From a checkpoint of a small transformer trained on Wikipedia.
Size: 10 layers, MLP 512 SwiGLU.
Architecture: RMSNorm before each block, learned positions, no biases in attention or MLP, untied embeddings.
Training: a variant of SOAP for these matrices, 183M tokens, 2793 steps.
Each number is 200 + 30 x the weight over its row's rms, rounded and kept within 0 to 999. Layers, rows and columns count from 0. The size before them is the row's rms in percent of the matrix's.

# up: layer 5 MLP up, 512x128, rms 0.17, rows 112-129, columns 0-127
# down: layer 5 MLP down (transposed), 512x128, rms 0.148, rows 112-129, columns 0-127
# gate: layer 5 MLP gate, 512x128, rms 0.179, rows 113-130, columns 0-127
up112,099,139,249,136,206,178,197,158,208,202,228,211,199,193,179,224,224,172,155,229,249,200,198,194,181,191,147,227,150,166,209,181,181,190,161,158,176,208,228,180,229,187,201,263,214,153,234,243,259,241,173,206,232,215,184,224,236,189,198,201,230,191,241,239,206,169,211,206,128,183,235,210,192,184,175,254,214,216,231,243,185,154,204,168,168,208,212,155,201,186,212,190,257,231,171,196,152,183,222,219,185,205,214,175,212,199,210,228,260,239,235,175,219,258,199,232,247,198,236,184,150,232,186,189,184,209,157,172,233
down112,101,208,180,187,194,176,210,169,169,247,190,213,188,190,271,196,209,211,235,229,165,246,200,150,240,177,172,260,190,204,188,168,165,136,274,189,184,183,204,231,193,216,215,183,214,193,196,207,246,213,167,224,198,176,213,220,195,239,225,219,165,181,235,195,199,174,257,190,237,217,201,222,197,200,235,218,219,219,189,214,227,186,190,159,218,211,231,248,167,230,232,197,176,176,223,128,166,170,182,232,191,147,142,114,252,270,211,187,223,154,179,210,244,172,200,246,168,194,226,156,211,170,207,202,200,201,175,214,226
gate113,095,151,236,155,224,180,189,193,145,214,216,196,163,211,190,247,183,209,171,246,198,187,179,252,237,166,182,212,224,217,188,221,184,234,181,229,183,228,212,170,198,163,177,210,244,209,170,175,147,161,235,223,134,194,197,193,244,149,177,192,174,209,197,181,189,210,127,239,212,209,177,184,174,175,163,145,191,165,188,275,201,158,248,251,200,223,224,187,202,172,164,187,237,222,173,243,166,150,216,175,137,161,174,141,219,201,188,183,226,212,176,197,221,204,194,193,171,202,174,208,227,125,166,183,194,174,186,213,194
up113,090,167,235,160,223,163,192,280,230,204,148,190,192,230,195,208,220,225,213,199,186,234,201,239,235,228,159,195,193,182,219,196,144,208,171,261,218,215,229,176,252,173,186,207,279,133,206,227,178,169,282,179,252,193,205,165,180,168,214,209,199,193,202,137,229,184,240,200,168,239,177,222,261,193,199,238,156,207,243,210,199,234,170,229,174,168,211,172,190,192,225,176,213,170,220,166,203,214,203,184,190,193,203,184,210,207,166,209,225,200,176,249,264,161,227,227,229,206,161,162,188,174,176,189,181,206,216,156,223
down113,091,142,177,241,206,215,190,220,184,171,235,187,175,198,275,220,201,127,215,194,199,228,151,187,260,173,130,219,224,193,166,219,204,218,169,167,169,186,147,240,161,177,156,215,215,213,198,187,165,190,239,213,188,188,190,208,142,242,148,205,120,161,178,239,231,166,163,184,181,191,177,233,129,148,196,202,162,201,246,185,215,186,193,216,212,206,202,186,219,159,203,226,218,208,173,223,194,220,161,237,243,219,211,197,209,142,162,177,180,196,160,216,218,202,189,201,217,204,220,218,190,220,219,166,258,236,201,182,207
gate114,099,171,229,144,172,221,190,179,130,201,215,208,167,161,160,237,181,229,156,238,239,202,212,228,221,151,213,218,213,189,189,211,148,186,204,222,195,178,171,206,214,139,157,208,147,171,189,235,200,263,162,202,265,210,212,167,194,215,221,220,226,206,233,181,197,185,147,119,181,214,200,201,233,219,229,206,193,178,261,219,219,194,208,204,176,191,219,197,190,176,209,176,162,222,210,196,158,141,236,234,219,201,241,198,221,200,153,193,249,183,137,148,199,200,217,221,186,206,269,173,192,208,179,169,212,156,236,162,225
up114,103,210,234,249,195,199,162,234,168,193,178,216,255,216,220,162,210,200,193,266,239,180,195,223,160,203,200,256,187,172,262,165,244,151,264,158,228,201,221,213,171,152,198,218,221,220,231,201,184,181,200,206,147,199,137,158,162,221,246,239,214,171,205,197,181,189,188,149,204,246,192,191,172,198,145,210,191,160,214,215,166,220,182,193,186,184,159,247,176,208,241,169,191,244,162,183,197,192,176,232,198,181,159,227,208,186,241,220,189,164,219,194,193,236,172,152,245,229,189,209,148,227,140,232,206,192,178,185,240
down114,098,214,197,176,199,180,221,226,161,202,200,199,202,191,218,196,140,157,283,167,210,203,162,182,212,193,211,283,183,229,262,219,230,189,230,185,197,201,203,217,148,189,158,238,203,225,218,186,203,181,192,186,231,214,181,142,210,199,201,191,195,238,210,172,196,178,179,178,227,199,253,207,214,166,173,186,114,164,221,239,160,195,175,182,178,191,151,217,193,214,228,194,172,255,196,207,185,180,222,169,181,255,204,255,208,226,243,168,167,215,156,241,185,278,147,214,218,207,213,236,190,218,140,190,196,170,150,169,202
gate115,095,179,191,142,220,221,212,192,159,197,172,231,193,222,212,185,213,234,163,217,176,215,241,216,253,208,206,153,265,210,240,171,186,197,216,205,166,175,212,211,199,154,238,219,198,249,219,183,190,136,205,201,211,212,190,193,210,192,204,164,216,180,184,266,193,216,158,217,234,212,231,201,191,268,147,202,148,205,185,204,189,197,200,246,202,182,228,128,188,217,178,248,250,239,207,170,165,220,249,151,258,257,140,173,188,238,177,169,163,242,213,192,248,181,220,193,175,192,223,178,187,255,167,204,187,176,215,222,167
up115,102,208,212,227,251,185,195,178,210,215,191,244,150,224,204,195,204,172,186,228,141,160,187,214,229,234,212,168,268,187,170,170,244,149,175,149,189,259,195,223,202,184,196,248,160,188,187,217,141,186,167,200,198,244,190,170,195,192,237,255,205,207,225,193,208,223,194,191,177,224,214,224,201,198,243,149,211,219,197,240,237,219,214,252,181,206,216,130,175,188,135,225,225,180,175,207,205,196,248,232,265,181,254,165,233,213,196,218,204,242,232,200,241,184,221,227,236,215,174,227,221,156,227,148,183,150,178,223,198
down115,108,204,157,175,185,204,262,261,223,208,217,173,209,202,207,215,190,240,180,206,267,222,168,207,215,200,150,194,161,212,229,204,180,194,215,217,221,161,161,159,222,191,156,186,113,201,170,196,240,229,200,221,208,169,246,192,236,183,173,208,168,208,187,218,227,214,153,206,235,228,142,225,259,281,261,229,161,193,242,142,221,229,165,195,187,136,133,186,201,180,210,199,218,208,186,215,176,211,180,212,183,166,197,198,204,145,171,185,199,202,223,206,164,199,208,182,174,201,221,217,198,202,247,160,196,148,225,230,210
gate116,091,168,222,183,213,198,201,230,204,197,237,209,159,221,223,194,189,235,163,193,171,173,188,266,211,202,172,139,191,227,204,209,211,171,171,261,192,221,228,221,192,221,181,205,226,233,230,179,187,165,179,191,193,207,223,164,213,155,142,277,250,189,220,213,179,243,201,197,190,186,195,242,206,222,214,173,197,170,147,203,197,213,273,144,266,202,143,229,234,209,208,210,173,188,241,205,196,152,195,197,230,256,214,151,189,216,155,200,224,202,230,136,221,201,200,259,242,225,158,211,168,218,214,213,265,168,209,178,174
up116,102,215,194,177,225,233,152,222,226,196,210,205,192,223,215,158,234,251,214,155,179,239,183,197,191,199,158,147,187,170,169,176,156,251,206,189,258,215,253,176,169,181,160,200,173,203,226,142,192,231,234,219,173,164,159,222,175,220,181,186,149,223,173,189,172,242,221,129,159,206,227,211,140,166,212,203,206,185,196,171,189,205,182,198,222,176,221,205,160,188,214,184,180,194,181,146,182,192,222,138,174,189,243,251,187,191,209,220,172,235,196,192,183,242,195,206,181,239,216,137,193,220,272,201,234,194,267,158,177
down116,093,230,208,239,202,230,163,238,217,190,180,166,182,219,215,203,168,179,193,217,232,216,242,184,207,241,165,190,178,218,193,217,194,145,252,141,245,191,215,211,200,181,198,170,212,215,188,201,171,176,162,181,200,198,179,227,151,227,218,158,202,185,207,214,202,230,174,152,263,218,229,145,206,150,154,211,229,208,149,219,214,197,199,184,206,200,204,226,193,242,144,175,222,196,226,213,196,209,220,176,258,187,241,190,163,309,224,182,223,219,224,225,199,159,211,194,204,221,262,237,188,203,194,155,148,206,116,152,208
gate117,090,220,207,162,163,211,244,227,222,263,203,226,191,145,225,226,206,154,145,194,218,160,260,222,264,183,182,232,188,225,182,220,184,209,179,197,162,168,177,179,210,191,251,220,196,273,227,221,202,249,195,242,184,206,205,220,210,231,182,215,154,249,204,172,228,187,188,166,167,192,206,201,181,208,200,225,229,225,227,159,217,195,182,186,164,177,147,220,208,209,229,172,146,228,212,269,215,216,232,165,192,207,188,243,153,187,219,205,111,167,140,150,232,195,170,186,231,190,172,227,163,221,191,182,222,202,212,226,206
up117,100,183,215,204,205,191,257,204,198,220,212,208,219,227,154,171,217,231,196,225,185,165,209,191,215,185,217,207,220,207,185,166,263,138,263,220,202,228,184,169,156,136,239,236,200,189,201,230,210,225,193,120,207,223,234,236,204,189,262,234,187,168,173,222,202,187,259,160,165,241,236,170,220,205,182,217,216,161,258,231,210,168,168,210,144,214,142,153,165,175,216,196,217,203,229,216,162,170,217,189,198,172,202,272,186,187,224,211,206,190,161,192,157,273,194,244,234,211,205,185,170,202,213,251,212,193,177,186,207
down117,098,171,179,219,217,202,194,110,230,166,219,231,250,134,194,195,225,144,196,178,174,154,192,187,230,225,188,205,184,168,196,186,231,208,230,208,232,192,153,212,212,234,206,245,186,241,263,219,187,239,251,199,194,172,185,201,168,239,242,141,208,178,181,208,192,222,162,235,187,206,226,190,251,239,240,187,196,222,159,208,190,260,203,150,168,178,183,189,218,198,224,151,205,181,197,137,274,241,216,207,192,210,224,244,241,140,207,227,235,189,203,146,149,209,194,210,189,172,212,192,190,182,209,218,225,236,199,209,221
gate118,109,242,170,185,254,210,217,149,203,190,164,216,254,247,188,194,230,184,196,220,210,184,239,226,176,196,180,217,220,238,214,217,216,210,208,167,207,189,215,212,220,156,223,211,215,241,214,213,231,217,165,208,210,194,182,161,138,234,214,252,219,236,185,164,239,176,163,231,203,181,202,216,190,244,165,207,264,242,234,213,246,259,147,241,217,221,223,177,152,177,192,230,252,189,245,267,202,151,198,178,131,154,198,188,161,149,230,184,233,177,214,211,188,253,191,178,203,232,222,203,207,202,248,212,199,140,192,210,216
up118,098,190,226,185,194,194,198,240,166,181,208,188,168,194,197,164,169,165,262,213,192,203,201,211,146,157,192,161,125,147,191,203,174,226,175,172,226,211,187,207,192,206,168,211,192,186,243,165,190,200,243,170,215,193,201,165,194,158,154,178,197,199,208,247,255,168,205,148,207,159,206,168,199,228,179,220,139,220,197,229,226,206,163,172,176,260,280,269,154,243,203,180,197,250,172,205,161,220,196,193,192,200,198,170,240,216,217,202,214,257,196,185,201,142,201,213,208,134,234,221,223,165,208,250,242,228,191,190,207
down118,105,198,267,183,219,181,181,199,225,251,188,193,190,201,185,266,233,195,181,205,188,202,194,182,192,267,181,207,228,185,190,183,240,265,207,216,232,192,193,174,224,201,169,173,187,185,214,248,161,191,133,218,218,222,143,163,175,193,206,211,176,165,179,216,138,178,182,212,188,170,258,193,181,161,224,228,218,148,251,202,183,308,197,221,191,188,238,187,193,201,234,184,190,227,228,231,206,190,225,266,169,184,138,208,187,175,202,196,237,176,172,257,225,227,200,183,207,197,212,228,229,240,231,184,203,172,239,250,207
gate119,098,198,190,262,240,202,187,178,199,202,259,205,173,237,227,252,160,185,179,206,238,169,153,173,163,209,176,182,187,199,239,224,192,179,187,220,160,241,164,255,192,260,199,209,198,219,193,163,201,173,140,211,225,148,210,211,185,207,163,214,225,214,123,182,175,247,205,175,216,185,255,200,205,229,207,219,205,197,238,211,145,244,253,172,186,180,205,207,244,244,255,223,259,194,213,243,140,211,178,231,183,166,157,196,187,194,181,198,213,199,200,233,179,180,242,161,193,214,189,207,161,248,180,231,166,189,218,250,215
up119,093,220,186,276,167,238,198,196,220,232,185,188,188,226,212,171,151,215,213,253,190,201,261,175,231,207,236,215,169,181,182,207,154,174,205,190,179,174,188,190,215,207,178,216,149,177,171,219,176,210,159,190,284,155,203,170,187,179,228,235,184,185,201,245,201,213,225,208,212,162,202,215,167,215,167,244,222,225,235,198,205,194,251,204,191,213,198,236,170,220,162,205,186,205,198,202,208,150,123,173,172,149,158,227,225,266,231,189,223,232,242,229,202,194,199,239,249,138,144,225,230,232,172,213,222,215,137,221,206
down119,099,165,211,245,185,250,116,203,194,210,232,228,142,232,230,199,226,205,213,152,194,253,250,190,208,209,200,214,207,132,211,212,212,180,209,184,215,201,193,201,211,136,205,182,204,176,212,209,162,183,177,212,163,241,229,176,177,184,215,160,176,228,192,179,201,207,188,173,239,180,238,184,163,168,181,155,195,195,149,202,201,217,184,219,195,243,189,235,188,188,213,198,238,164,136,226,199,209,231,113,211,223,222,167,181,286,202,185,196,229,208,192,207,168,148,204,195,158,284,196,178,249,196,181,253,195,181,196,211
gate120,091,178,199,151,227,239,182,210,184,246,248,195,201,209,211,223,201,203,198,220,167,213,203,179,191,184,149,218,219,242,195,210,250,204,175,236,230,224,200,195,174,197,176,254,158,238,254,229,169,203,189,193,184,169,255,199,226,208,190,187,212,193,213,202,192,193,249,205,204,232,240,235,209,194,256,185,239,189,208,177,177,146,230,190,181,234,228,219,236,192,206,159,210,160,175,225,137,238,248,180,233,188,205,182,168,264,152,195,257,230,188,200,193,124,250,204,233,251,195,186,177,143,232,278,218,242,190,224,206
up120,098,184,279,229,242,194,212,201,167,195,197,192,243,180,140,187,189,250,163,191,179,140,191,232,254,162,178,218,260,191,196,220,241,195,176,240,177,256,179,192,225,208,215,213,173,229,256,202,192,232,177,157,202,144,195,186,213,155,193,218,184,214,187,208,255,204,181,228,149,235,216,234,190,196,202,183,187,186,150,206,206,183,220,230,193,239,210,197,199,148,185,202,178,173,136,155,174,236,200,192,261,219,174,229,214,191,251,165,220,204,188,162,173,158,218,206,157,230,166,218,155,228,160,185,173,185,229,252,195
down120,098,213,230,201,229,204,262,217,227,192,226,182,237,179,204,194,218,199,161,221,207,203,219,148,195,239,170,227,190,197,265,237,243,245,194,194,225,207,173,175,161,136,211,229,199,170,177,197,245,205,161,179,207,191,164,265,195,205,234,131,224,158,212,150,202,183,141,201,223,191,188,243,222,162,190,156,214,187,182,187,234,224,217,196,265,200,208,254,211,207,147,242,228,163,217,188,248,200,256,155,232,197,265,178,188,234,180,204,142,198,207,219,189,187,212,237,216,195,222,201,183,164,205,170,216,178,165,146,201
gate121,106,158,176,238,166,269,220,230,198,188,225,164,188,162,224,153,187,235,226,200,211,191,219,113,194,229,188,232,228,189,194,269,252,218,202,171,212,195,203,192,225,212,226,204,169,241,181,191,171,185,180,201,218,184,220,189,225,212,128,205,190,231,160,227,218,217,190,208,179,186,251,165,177,190,203,172,217,211,198,233,155,164,225,169,205,186,186,279,233,188,210,185,212,222,217,177,239,207,145,159,196,211,249,169,166,183,207,235,220,196,237,235,214,184,183,267,160,174,214,175,250,202,229,243,273,231,178,213,215
up121,107,209,177,262,215,227,141,198,166,194,193,195,226,187,192,208,173,172,193,143,185,218,165,232,181,201,166,197,192,217,145,211,204,225,283,196,178,221,186,208,174,215,125,221,221,142,167,250,166,195,229,180,162,194,199,156,131,230,218,250,189,202,196,230,208,225,215,144,203,196,175,192,209,244,171,264,149,188,143,167,186,236,217,203,199,153,188,182,228,187,173,245,218,216,177,197,198,168,214,185,216,224,228,197,196,147,200,155,175,142,180,215,225,144,176,166,223,194,170,234,188,217,214,202,149,213,179,214,215
down121,101,218,262,201,228,203,236,210,217,216,195,209,211,190,183,214,227,224,119,222,203,217,177,167,210,225,172,166,249,233,249,213,207,223,182,191,207,225,185,235,196,190,156,259,250,211,195,224,211,241,178,181,215,233,183,192,161,235,207,167,184,158,224,246,181,191,220,202,198,214,192,171,210,176,202,140,222,141,221,165,209,196,208,175,171,205,198,271,186,232,209,167,215,175,206,183,165,163,235,196,165,286,228,253,214,232,189,168,212,226,192,215,193,205,181,219,114,138,189,245,180,258,228,223,168,172,239,195,210
gate122,103,198,199,173,238,185,172,196,271,237,191,170,208,191,219,172,203,183,142,182,223,223,174,191,231,233,213,196,201,188,207,169,183,216,193,235,186,182,192,218,203,196,232,234,171,191,201,224,143,260,127,213,139,171,163,194,173,194,174,173,197,206,209,220,212,245,213,204,188,214,193,185,212,185,225,241,218,280,184,162,181,191,205,212,213,182,171,225,190,185,136,141,234,227,152,156,207,203,190,200,236,228,265,204,240,162,165,215,170,163,271,213,183,217,161,190,169,161,152,212,240,209,182,215,154,216,258,211,151
up122,095,173,216,258,207,187,137,191,239,184,204,163,266,219,211,194,213,139,207,229,214,183,185,228,205,143,215,204,150,194,217,188,178,160,222,164,214,258,230,230,189,222,215,181,226,204,205,176,167,189,162,188,230,166,184,216,213,195,219,181,186,213,196,180,146,237,212,164,177,201,202,171,239,225,214,198,179,199,184,205,213,260,160,173,257,173,279,217,188,183,172,139,159,155,214,234,186,220,211,200,231,219,158,219,192,251,212,182,184,199,112,171,207,175,198,193,192,208,236,217,204,257,199,135,217,193,185,260,184
down122,097,228,113,190,222,220,175,245,194,204,175,102,174,174,234,204,218,225,161,226,234,215,209,181,134,214,188,220,227,171,220,209,218,218,171,208,209,144,229,231,193,183,195,176,167,186,212,247,210,186,203,156,138,201,212,147,198,259,178,209,142,203,247,176,192,235,222,213,222,179,186,159,157,186,249,204,206,212,256,231,223,243,230,198,188,201,229,206,265,219,155,161,183,241,174,211,156,221,151,253,207,162,179,243,201,215,220,232,233,205,202,232,214,175,204,199,218,224,198,189,194,219,179,196,187,230,204,182,200
gate123,115,230,207,248,168,238,262,223,192,211,231,246,216,171,218,199,200,193,192,137,233,171,250,189,192,200,234,181,294,191,184,205,176,186,179,166,171,159,239,189,188,190,178,231,223,181,232,192,204,251,152,202,144,217,201,210,216,239,174,185,214,221,220,146,238,212,220,186,211,226,242,198,204,272,214,207,206,215,288,188,229,186,160,190,228,217,212,223,198,175,200,183,266,168,199,221,253,207,191,148,185,168,220,189,184,225,179,216,195,153,214,161,222,212,259,190,161,191,241,174,225,218,232,229,151,201,208,204,204
up123,113,178,230,156,156,265,181,140,225,194,225,198,192,218,202,226,206,220,178,158,233,206,204,208,239,221,177,159,220,239,176,219,168,198,192,216,233,263,193,142,225,272,192,226,231,145,148,202,230,221,187,215,167,206,205,261,215,155,237,171,222,203,231,199,223,224,177,159,218,186,258,208,153,230,215,172,221,180,205,260,192,250,177,218,217,212,229,193,179,234,181,204,224,181,264,178,183,190,218,202,193,193,203,205,208,228,248,194,164,176,186,163,198,229,191,197,192,154,158,236,194,212,241,181,194,146,133,177,167
down123,107,224,183,230,152,233,214,158,238,201,196,211,184,158,182,199,171,230,172,228,213,268,234,235,196,206,237,222,243,265,180,198,199,148,206,193,256,189,210,210,174,180,205,126,149,204,241,159,231,158,192,189,186,185,187,245,215,182,168,160,195,190,198,194,173,219,181,209,196,225,166,176,177,163,222,195,174,203,175,229,210,117,216,200,155,149,202,193,203,207,214,188,175,107,206,204,200,218,207,230,251,239,197,156,207,249,148,207,236,222,178,204,189,166,225,187,217,215,236,195,203,192,204,222,160,251,172,142,212
gate124,099,182,236,199,250,188,181,194,206,221,241,225,249,211,282,248,287,237,242,190,233,204,163,219,186,222,185,185,170,153,216,240,233,214,200,214,167,224,181,197,170,208,223,213,245,217,129,210,233,218,161,245,232,243,206,239,224,174,213,223,221,182,178,194,203,218,199,190,204,229,261,181,149,222,227,201,215,210,225,208,222,192,203,249,228,270,185,167,172,162,178,227,200,246,239,195,217,216,218,193,216,207,267,192,200,222,203,151,170,219,174,225,243,187,210,243,170,221,205,224,203,166,190,186,221,219,137,169,190
up124,101,178,206,161,194,144,193,227,149,178,148,199,233,222,178,213,276,185,194,205,223,258,218,247,228,185,288,187,207,219,194,172,168,216,236,225,208,185,204,148,172,210,200,203,145,180,186,188,211,187,211,248,162,191,166,173,241,172,259,181,235,221,210,269,198,206,160,204,213,194,234,229,209,206,200,229,206,217,235,224,189,161,241,173,223,150,209,178,199,226,166,217,200,241,185,177,167,240,200,160,213,211,187,229,141,183,245,178,178,184,231,204,226,197,226,198,134,209,181,215,228,179,164,234,241,182,139,199,207
down124,099,167,238,168,270,174,197,187,209,161,257,224,210,170,201,194,176,175,203,190,230,238,204,175,192,202,202,254,216,164,151,218,222,176,208,218,128,196,218,161,220,174,182,245,226,172,180,282,257,194,232,155,251,258,245,192,170,226,199,230,172,207,140,192,201,226,204,228,228,139,252,143,185,190,219,177,205,213,223,184,200,176,212,239,194,126,214,206,178,184,196,248,195,231,199,180,177,198,204,145,226,192,205,224,202,214,201,205,180,206,218,206,250,149,210,243,171,200,214,204,139,206,184,197,192,199,185,213,226
gate125,103,237,170,216,240,216,216,228,179,224,211,154,135,178,200,174,203,138,242,220,215,203,236,245,175,169,174,159,210,243,246,222,192,212,266,235,194,184,162,242,199,174,236,265,190,196,218,149,243,174,202,176,207,200,238,223,194,227,214,225,195,210,202,193,201,229,124,227,189,183,199,120,188,243,181,174,161,197,136,206,172,173,196,190,213,185,189,175,260,190,230,193,181,233,184,177,224,203,238,178,227,203,228,180,242,200,203,201,211,197,184,216,220,181,220,169,202,128,232,137,171,211,239,213,213,170,201,228,160
up125,097,219,224,218,184,172,233,178,248,184,230,136,293,193,206,178,181,239,182,166,232,214,181,196,143,200,182,224,237,209,203,211,210,224,186,196,228,220,182,200,235,255,242,196,228,148,176,144,168,193,205,160,226,188,192,121,218,194,184,188,139,184,199,226,216,211,162,183,229,230,190,160,223,212,181,181,178,197,222,194,200,226,188,227,213,219,246,190,240,168,179,188,207,304,220,250,245,188,258,194,196,160,216,179,225,220,265,212,185,171,185,210,240,205,204,220,153,215,186,189,228,165,181,194,204,179,238,200,205
down125,102,192,219,198,227,181,208,185,193,213,147,167,173,158,193,259,202,166,236,186,207,236,233,188,215,135,201,187,150,180,159,198,218,134,203,195,186,210,215,206,202,207,229,217,163,262,197,176,178,205,196,191,207,240,188,238,181,179,239,171,174,230,195,186,187,181,194,212,148,226,168,188,199,158,164,208,202,213,196,201,229,238,177,168,199,161,213,206,211,169,230,196,187,167,230,162,227,161,167,142,159,128,221,184,139,241,159,215,161,211,182,201,260,216,174,209,211,205,214,193,193,272,249,294,226,161,202,230,204
gate126,089,202,223,161,208,154,165,184,195,205,221,253,203,179,168,225,208,186,198,239,178,176,198,158,194,231,238,218,235,176,207,122,224,214,157,220,165,159,173,225,232,234,193,169,187,202,185,148,181,238,200,186,215,163,243,206,215,235,170,247,180,230,202,196,194,232,230,207,147,169,189,186,225,148,156,121,216,207,210,155,188,166,200,241,222,236,186,202,178,270,195,240,164,178,190,224,150,155,182,226,228,165,240,184,268,148,192,183,230,181,202,163,228,226,167,221,220,205,217,243,226,209,171,216,237,201,225,212,214
up126,100,176,213,180,232,172,167,198,187,203,153,211,243,191,212,144,176,175,120,177,200,200,162,249,163,200,163,153,182,170,192,196,175,176,208,246,143,184,223,221,217,190,176,180,172,194,176,206,236,248,241,176,238,170,226,205,176,264,183,207,236,249,245,216,248,212,237,245,191,175,226,215,189,207,215,222,192,236,183,157,183,228,203,190,154,224,180,214,243,255,226,183,184,235,218,131,232,170,148,168,193,180,180,255,203,184,198,168,232,221,181,186,220,212,193,200,170,231,194,155,219,241,145,203,212,210,193,257,186
down126,100,193,180,206,156,217,205,229,128,172,206,127,268,197,157,255,229,203,194,221,217,141,143,193,232,201,125,195,179,188,231,255,191,211,258,186,273,178,228,243,227,187,187,215,218,167,183,229,152,200,220,154,187,194,199,213,195,203,216,204,188,190,226,209,210,172,217,213,217,226,194,236,187,190,154,218,212,207,207,220,204,189,186,169,150,192,186,189,157,222,143,207,161,216,215,189,234,185,180,230,218,216,149,232,216,286,224,174,237,204,185,193,216,264,229,199,199,195,222,212,186,224,191,197,164,163,190,199,255
gate127,101,227,171,193,254,200,241,209,195,224,203,197,165,234,201,178,238,185,205,247,129,189,208,206,207,141,187,257,218,217,169,204,161,252,253,245,224,202,223,251,196,125,183,215,191,239,160,226,174,192,187,180,208,194,181,217,159,161,136,198,235,186,227,178,217,159,190,218,191,208,185,192,244,202,209,147,218,179,218,215,168,195,199,174,207,170,189,254,218,192,244,214,198,196,227,217,205,180,196,201,152,205,224,148,218,209,200,181,172,202,186,122,255,200,238,212,239,242,173,183,166,212,237,141,162,191,231,143,188
up127,097,260,231,234,187,151,192,185,205,203,176,193,187,207,169,177,157,169,231,211,190,221,245,221,228,190,228,209,187,223,223,216,232,184,141,186,159,152,217,193,181,160,197,152,220,190,183,207,191,206,212,215,221,231,237,228,194,219,169,222,196,228,198,170,168,123,199,167,202,249,152,218,208,169,223,212,178,191,186,176,197,222,174,201,246,127,148,190,230,183,187,199,266,187,194,172,216,213,154,115,192,182,145,212,245,200,179,137,221,174,212,227,130,190,191,222,216,227,186,138,204,226,170,157,208,216,212,209,238
down127,102,198,233,234,198,191,179,148,212,197,227,212,203,204,184,157,249,189,204,213,160,195,197,205,159,207,256,192,193,182,233,189,208,155,206,176,153,197,230,192,204,215,248,175,189,194,202,189,217,177,170,170,233,212,197,213,211,271,258,200,244,203,168,232,236,211,210,150,234,206,178,200,182,178,222,186,161,177,204,157,207,223,181,165,247,241,146,155,167,231,221,183,212,237,180,207,237,168,210,192,195,176,237,217,208,79,194,176,248,212,237,176,211,239,170,259,249,164,211,151,171,163,218,232,193,188,229,209,236
gate128,097,191,213,251,268,162,208,134,204,213,228,196,201,199,196,260,179,225,174,219,223,239,246,167,203,206,187,201,113,205,170,212,212,212,182,217,239,173,161,236,193,185,225,185,208,217,222,167,204,144,208,222,235,207,166,171,207,211,105,201,204,245,181,194,135,177,174,232,171,166,204,229,202,188,178,193,190,227,230,175,164,184,221,176,226,229,214,222,238,210,203,221,220,181,212,215,144,144,242,174,228,179,132,170,204,198,176,230,172,225,190,223,174,150,238,195,175,210,210,185,184,253,189,174,157,212,254,207,208
up128,101,209,230,217,217,259,204,179,180,186,201,191,247,273,201,198,166,213,190,223,233,181,151,172,172,164,164,179,261,175,220,210,240,200,176,243,198,247,214,207,190,213,199,256,250,200,221,221,134,220,188,211,271,236,191,174,231,175,223,174,125,130,248,152,204,191,209,185,220,190,250,221,181,203,228,162,224,205,186,158,141,205,196,157,203,222,168,220,184,183,216,201,192,153,231,171,170,222,228,194,185,206,197,205,259,181,198,209,269,244,192,200,168,176,194,162,151,185,237,202,197,189,224,191,199,209,203,198,181
down128,102,187,169,224,166,227,142,238,200,204,178,182,188,179,182,206,198,166,185,229,164,216,194,214,179,236,177,178,203,147,204,184,134,134,253,246,211,199,208,211,219,191,162,259,240,174,117,204,220,181,202,174,207,222,236,260,190,241,202,197,201,226,156,185,170,203,183,233,226,185,167,241,176,161,180,162,227,180,202,217,194,228,183,194,191,232,239,187,248,235,237,186,203,197,177,230,225,196,192,235,146,244,184,222,213,282,246,196,199,199,266,199,216,222,228,211,250,234,177,187,213,205,163,182,214,145,224,188,176
gate129,106,223,159,166,158,196,222,244,224,200,158,237,160,210,178,229,164,182,190,206,241,207,199,250,243,227,172,284,154,169,182,244,217,193,215,202,154,220,198,241,166,216,193,184,226,181,157,136,209,177,118,228,175,210,139,234,160,218,219,202,198,232,199,196,247,221,224,169,190,240,205,184,231,269,171,164,181,191,186,158,237,195,220,265,213,224,193,195,173,185,243,159,189,171,189,203,223,195,182,267,200,200,193,192,143,236,208,173,216,183,200,170,191,176,188,206,234,209,160,226,205,197,162,177,184,182,216,206,183
up129,106,238,177,188,197,195,220,170,199,179,159,202,138,163,218,168,194,268,227,209,271,241,223,202,169,197,222,224,197,162,171,236,180,228,220,213,196,195,232,284,185,215,174,137,181,193,187,213,220,201,145,205,201,151,172,258,197,199,204,182,190,213,211,224,206,214,193,190,171,150,200,169,173,197,131,208,196,199,187,192,216,227,186,156,138,177,231,225,210,200,162,170,187,228,243,233,194,202,175,217,230,225,198,262,233,155,251,245,192,205,193,220,233,212,224,229,150,239,157,211,217,257,163,250,216,181,180,213,210
down129,103,222,144,205,160,164,198,255,171,160,175,187,218,224,139,203,218,202,182,206,242,213,218,204,175,237,134,172,215,172,233,167,208,187,195,178,212,248,217,214,210,243,169,167,129,210,239,212,181,170,234,163,233,211,215,150,154,190,200,197,230,215,199,203,222,218,161,221,247,251,235,201,210,177,225,228,186,210,212,181,196,168,243,174,208,160,149,199,212,205,206,233,165,211,211,198,183,198,216,218,241,215,103,142,182,157,189,263,243,213,226,175,177,202,188,235,207,230,236,179,150,253,170,205,213,219,208,211,215
gate130,094,207,165,182,249,141,172,195,206,189,181,145,232,159,188,210,192,199,197,205,215,182,213,192,181,234,204,194,217,235,255,246,217,232,232,191,176,187,222,141,171,197,251,190,175,175,136,249,145,187,173,222,218,211,224,205,183,232,215,210,172,222,249,152,181,205,228,190,229,221,271,195,202,210,241,183,246,258,171,158,238,181,235,210,242,178,187,202,201,177,185,210,229,199,291,205,209,203,189,200,234,214,245,202,136,231,236,198,175,188,183,234,186,152,167,247,191,244,187,211,218,231,154,217,190,206,229,217,164